config = dict(
    bias='none',
    parallel_block=False,
    init='uniform',
)
Each number is 128 + 24 x the weight over the matrix's rms, rounded and kept within 0 to 255. Layers, rows and columns count from 0.

# layer 6 MLP down (transposed), 1792x448, rms 0.0657, rows 1031-1058, columns 336-391
[[106 144 142 165 150 126 104  86 123 141 106 100  98  82 144 112 149 105 134 108  88 127 114 143 166 115 174 133 188 126  77 140 109 138 134 118  97 163  99 103 183 115 121 120 153 140 140 104 110 148 130 108 127 122 119 115]
 [145 142 120 136 116 174  88 101 128 120 144 142 153 108 122 172 147 114 119 120 143 138 150 140 140 130 158 158 112 108 117 142 127  95 130 101 143 117 178  68 129 136 154 116 112 137 145 173 128 106 145 137 151 108 109 130]
 [148 108 132 143 120 110 140 162 169 145  95 138 133 102  95 138  98 139 115 114 145 162 131 142  59 105 124 125 123 191 104 137 115 110 105  70 108 173 119 169 142 106 132 139 122 100  94 130  97 145 112 105 149 156 141 124]
 [ 94 163 120  98 133 137 130  96 172 129 136 118 140 156 139 143 140 125 117  87 133 117 101 107 108 124  87 125 170 114  87 176 176 126 149 131 119 108 167 138 165 115 121  91 139  99 130 126 104 133 114 133 113 100 139 144]
 [130 126 120 128  90  73 118 100 152 139 143 133 155 135 107 139 148 145 105 132 146 155 138 148 131 115 102 161 140 114 128 146 125 106  98  89 118 139 115 167 140 160 113 134 131 128 122 113 150 150 141 127 104  95 124  89]
 [149 124 108 149 131 126 107 150  81 149 132  79 122 100 118 154 170 119 130 112 137 129 157 148 117 103 165 121  93 107 127 112  72 130 159 131 126 170 131 131 118 141  88 150 139 116 123 150 106  87 137 134 155 147 106 113]
 [153 149 120 139  99 135 178 140 120  93 176  75 141  85  86 129 120 113 129  88 112 140 156 132  94  84 141 131 116 157  95  96 105 118  49 136 129 157  72 100 159 144 136 119  94 127  73 139 110  90 139 129 178  60 136 104]
 [186 132 101  96  92 122 221 114 158 138 132 144 112 125 125 122 116 147  95 146 127  91 139 143 106 130 148 100 125 172 131 171 118 127 112 150  93 106 106  98  77 113 111 133 136 161  77 106 126 103 122 155 151 156 143 110]
 [ 82 146 169  78 148 138  81 112 123 104 137 103 127 153 142 127 138 107 113 185 105 142 178 157 114 144  88 102 128 110 114 146 132 153 169  90 140 143 166 106  90 160 134 147 114 106 151 103 131 110 142 113 133 127 154 154]
 [144 100 112 125 152 101 129 152  98 133  87 124 140 125  63  82 116 116 123 118 109 155 114 139 186 162 105 118 171 141 101 155 100 147 158  95 127 137 129  94  88 130 114 125 128 131 187  96 153 128 134 129 205 123 102 126]
 [ 85 111  91 124 127 139 109 115 154 101 112  99 121 122 143 164 107 128  61 169 160 112 122 130 152 170 155 145 113  90  70 130 132 112  97 125 147 123 174 138 115 111 143 102 178  94 104 151 142 136 175 166 127 108 145 132]
 [141  92 129 118  74 119 154 144 149 126 121 116 130  98 110 111 104 122 106 120 120 114 136 117 175 142 114 136 157 156 135 106 153 149 117  87 123  81 159 116  76 164 147 103 155 129 110  91 136 145 128 137  95 112 191 142]
 [ 66 108  69 158  99 132 110  70 139 114 135 117 141 128 169 112 180 114 135  84 142 107  92 135 151 126 135 135  93  85 133 154 123  71 129 118 134 108 112 152  88  90 125 132 133 127 102 148 131 109 120 148 100 113 167 140]
 [130 114 114 114 110 144 118 147 111 113 136 119  95 120 157 127 109 181 142 139 165 130 129 130 120 140 180 122  82 143 105 101 101 122 131 103 116 164 120 136 166 151 136 120 118 149 134 138 100 133 108 118 175 116 134 130]
 [144 127 111 119  94  83 161 168 132 111  99 115 141 115 124 134 165 149 148 139 139 104 118 124 185 114 111 105 124 104  77 140 157  96 164 100 144  89 121 121  67 137 140 117 146 129 161 129 151 120 187 119 149 102 116 140]
 [141 132 137 114 148 108 113 129 117 130 136 136  96 138 142 135 112 141 127 102 128  93 159  99 149 159 157 130 120 134 157 142 129 142 179 116 135 178 138 161 144 128 138 146 170  73 163 138 125 140  98 105  98 148 136 170]
 [138  97 144 130 138 171 118 135 129 116 128  76 126 134  97 104 117  95 119 115 105 101 119 126 117 150 191 123 142 124 125 121 126 137 124 105 115 144 149 145 135 119 122 119 113 135 118 140 147 120 117 129 139 112 140  84]
 [156 123 117  77 154 108  74 158 147  78  99 124 102 140 145 129 156 134 118 125  98 118 110 179 161 112 102 134 120  97 118 159 151 162  71 112 161 156 141 149 140 145 155 154  90 121 113 148 129 103 121 119 152 151 114 114]
 [149 133 109 106 115 181 111 155 119 123 111 139  97 122 123 169 155 115 183 109 108 151 146 129  98 157 116 147 153 172 107  98 138 114 143 134 117 121 144 147 142 174 124 168 134 174 154 166 127 171 156 151 113 112 153 102]
 [134 118  92  96 103 119 101 157 130 127 138 109 154 129  99  95 130 170 120 116 114 150 141 134 129  66 173 127  90 145 125 120 101  95 121 148 131 119 102 108 105 101  90 152 131  95 100 107 108 156 152 151 116 150 165 118]
 [111  70  93 167  98 113 125 121 108 154 131 102 115 129 109 147  85 134 157 100 153 129 153  58 166 128 160  81 163  92 140 125 165 163 158 102 138 125 164 137 114 108 108 137 146 124 111 101 109 123 102 153 141 112 137 110]
 [134 142 142 122 133 100 114 108 131 130 123 126 189  99 121  88 143 131 112 116 115  84 121 140 126  75 158 104 104 123 125 117 136  90 171 169 144  83 144 109 124 107 132 120 139 130 160 106  92 116 125 130 101 155 113 145]
 [130 138 125 126 111 157 143 150 106 147 130 115 135 133 138 150 137 131 118 136 144  98 132 127  81 119 160 162 123  81 116 119 111 124 118  98 113 119 122 110 161 128 150 122 172 138 129 171 114 127  72 136 113 121 152 122]
 [147 111  87  80 141 132 102 134 106 108 116 112 125 136  90 132 122 142  85 145 127 122 128 128 153 111  92 117 117 120 125 122 128 167 122 111 149 143 123  94 149 141 146 149 136 156 140 108 127  99 142 123 157 105 120 116]
 [105  96 144 154 124 152 139 117 145 130 137 156 132 121 165 129 123 140 160  82 123 156 161 131 157 165  94  76 155 104 145  75 109 125  96 118 125 144 147 152 119 123 113 118 119 104  88 106 126 161 104 166  74 101 118  89]
 [130 105 161  97  75  80 130 106 118 132 103 129 175 129 131 127 130  98 154 107 150 138 129 117 141 126 168 152 150 125 102  67 138 143 157 138 140 128 132 176 145 111 141 157 114 140 121  71 131 124 160 116 109 129 133 124]
 [137 132 121 112 101 111 148 160 115  88 118 124 155 118  83 125 147 127 114  93 115 117  82 101 116  92 178 159 120 128  75 126  75 107 121 101 100 153 153 146 117 124 117 123 123 160 160 132 130 136 117 119 152 112 108 101]
 [116 146 127 132  94 132 138 106 173  84 133 134 139  94 103 111 119 124 110 153 135 129 152 126 116 166 170 153  96 122 144 121 125 142 168  94 135 151 144  98 152 125 142  96 121 134 127  98 109 124 121 101 127 112 138 136]]
# layer 6 MLP up, 1792x448, rms 0.0717, rows 1032-1059, columns 336-391
[[168 124 141 115 130 106 143 181 154 126 137 145 131 109  94 156 118 101 154  73 145 125 138 176 133 115 114 124 160 135 125 166 109 130  97 155 141 118 167 113 131 140 138 147 150  85 153 151  92 162  99 120 129 139 124  99]
 [112 122 126 125 132 130 148 138 152 161 172 108 124 166 145 149 131 118 138 136 123 109 161 151 114  98 154 115 112 137 116 128 110 162 144 153 128 145 129 143 157 112 125 108 103 137 160  91 145 122 138 111 125 126 132 119]
 [166 147 130  66 127 154 172 126 107 120 142  99 112 117 133 161 143  83 184 131 110 136 167 151 160 133  71 120  89 141 108 108 112 114 137 103 118 114 124 107 123 134 114 141 114 156 125 127 127 155 143 138 102 134 158 129]
 [119 127 148 135 166 186 116 172  99 102 127 109 136 133 166 143 163 101 149 100 138 142 142  68 106 153 135 185 124 121 104 115 167 103 137 109  76 143  94  62 113 119 156 152 163 137  89 145 121 128 147  79 132 149 115 119]
 [ 99 156 128 123 133 155 142 109 102 139 157 121 160  94 134 142 149 171 135 133 122 161 110 104  95 132 121 104 116  90 126 155 143 149 178 167 125 120 158 126 111 106 124 142 133 157 139 153 149 136 113 130 102 142 102 104]
 [121 133 125 143 123 134 160 145 147 135 122 101 139 176 119 127 178 142 136 148 183 138 190 148  97 142 163 119  97 143  81 182 143 117  88  90 145 129  90 118 111 126 131 160 110 127 119 105  91 144 147 104 167 146  94  95]
 [117 131  99  90 132 176 140 124 118 131 136 128  81 103 154 110 133 130  68  92 142 150  96 139 116 180 169 108 114 158 130 132 162 131 111 146  91 127 124  78 149 150 102  99 120 111 121 101 126 166 143 143 130 142 154  66]
 [101 117 151 160 115 127 153 145 120 134 154 125 107 132 114 130 110 102 140 129 154  89 135 115 137 120 134 126 151 115 111 154 153  98 107 142 136 135 119 136 127 135 147 181 111 138 116 134 151  97 118 110 115 141 159 106]
 [161 125 142 158 110 143 133 116 102 131  97 119 161 184 153 111 179 114 148 191 175 120 114 120 120 114 101 157 154 143  88 103 123 163 114 141 183 148 116 108 134 148 102 119 183 124 105  81  96 147 129 115 131 116 156 108]
 [108 179 144 120 124 114 114 156  99 138 101 122 107 147 132 132 114 137 121 126 110 125 102 131 141 135 113 157 112 149 118 117  81 130 127 139 121 143 125  97 139 144 101 174 142  84 149 111  92 156 145 125 106 139 118 118]
 [157 148 141  97 169 137  98 127 152 170 106  86 149 123 107 122 111 111 147 104 167 172 137 106  92 108 134 123 170 147 136 128 121 113 140 147 165 143 107  96 140 148 135 145 130  99 121  85 135 129  99 143 138 151 129 166]
 [126 125 134 138 104 137 120 127 152  89 132 167  94 143  97 132 111 149 150 143 118 131 132 117 152 108 123  97 133 151 149  79 174  90 166 149  47 135 128 131 140 127 126 122 148  85 132 117 121 136 134 130 124 172 147 143]
 [140 122 130 120  89 121  96 150 113 134 116 117 137  93 124 165 160 128 134 130 166 106 136 128 131 139  95 151 125 154 121 131 100 151 117 118 152 115 136 110 134 172  77 150  76 101 161 128 123 101  97 100 108 120 130 115]
 [112  94 127 117 137 103 113 108  84 117 159  93 101 130 155 123 132 131 140  80 119 165 120  91 112  94 148 151 114 131 127 120 123 131 120  78 171 112 115  81 129 119 134 116 131 115 111 127 116 137 108 131 135 136 131 152]
 [129 140 148  91 127 111 131 135 104 109 109 180 146 137 134 165 145 121 117 111 156 125 113 169  80 134 129 112 125 117 102  94 141  77 141 167 107 144 153  97 118  55 146 198  68 123 108 105  84 148 166 132 143 162 131 118]
 [119 113 150 119 166  86 155 134 126 171 156 170  82 162 152 141 132 113 133 126 136 161 140 140 141 103 188 109 141 106 113 162 132 141 129 145 157 146 143  90 121 160 101 165 102 108 125 110 110  53  72 121 134 127 156 133]
 [133 158 112 155 114 144 169 129 136 131 156 121 153 142 141 109 148  77  94 172 155 112 108  97 115  59 144 128 103 108 134 106 127  93 118  90 126 130 152 126 102 106 109 142 114 118 122 131 159 153 106  97 114 128 106 163]
 [122 122 112 117 149 119 136 100 104 165 149  96 110 139  95 155  92 116 137 133 101  91 116 112 110  59  91 130 122 170 117  75  96 150 123 116 171 132  98 125 128 188 123 124 169  80 159 141  99 100 105 152  80 129 174 148]
 [136 139 124 139 152  90 136 139 168  97 111 128  62  94 131 164 151 145  96 166 111 146 150 135 160 118 189 117 126  97 155 116  98 120 183 143 136 134 151 153 145 147 133 120  88 106 125 126 117 152  97 130 110 121 175 111]
 [132 122  93  90 142 128 127  99 121 168 145  87 119 152 111 140 102 144 170 122 109 120 135 114 151 106 136  83 113 125 112 112 118  98 110 100 127  84 141 104 151 121 111 142 165  93 111 127 126 133 122 110 107 134 147 156]
 [167 132 157 160 132 131 103 116 113 145 153 132 133  94 133 115 100 132 115 150 100 105 117 112 114 145 140 155 119 109 130 121 163 143 131  94 135 176 144 116 133 165 131 130 143 117 160 142 119 132 147  80 160 127 149 108]
 [171 161 155 122 118  80 157 200 139 144 131  90 122 125 118 110 149 127 116 163 144 144 145 109 162 126 126 130 118 103 149 116 152 136 145 124 114 160 135 138 132 116  77 141 107 153 131  70 152 102 151 112 108 142 128  75]
 [ 92 128 151 178 139 137 141 146 147  83 128 130 111 141 154 136 104 150 140  94 150  92 140 123 123 109 170  95 132 115 159 133 159 124 132 164 118  60 145 136 104 128 163 115 166  64 145 151 123 147 137 149 172 105 142 106]
 [161 112 151 128 107  90 133 135 133 125 142 136 130 122  95 133 148 152  84 144 156 150 124 146  97 150 151  90 148 110 140 104 116 163 165 132 149 141 112 101 133 130 108 140 153 128 106  98 152 105 104 115 153 151 162 144]
 [146 132 119 118 146 132 114  93  97 135 133  81 155 192 102 131 120 103 139 126 123 143 165 130 141 119 123 148 173  98 127  63  87 148 113 112  88 146 139 139 130  94 152 156 159 164 139  84 139 171 164 150 135 128 106  86]
 [122 112 143 177 119 134 181  80  92 138 120 108 134  95 112 124 116 132 112 106 158 155 115 128 137 139 121 176 151 114  76 141 113 123 108  89 139 122 109 149 163 118 112 140 153 157 150 151 150 151 123 126 127 120 141 162]
 [ 79 167  87 125 114  94 127 171 124 115 121 119 168 145 135 117 123 123 128 148 168 145  98 168 124 126 111 124 174 164  84 104 148 153 132 135 111 148 101 145 128 110 127 157 112 134 116 142 131 144 117 114 134 112 134  63]
 [128 126 113 157  98 154 127 133 163 135 118 107 119 159 132 166 141 145 142  76  99 133 153 141 131 114 129 121 129 137  76 112 148 128 106 146 112 105 148  75 150 120 161 110 154 100 121 137 142 149 112 111  88 138 156 167]]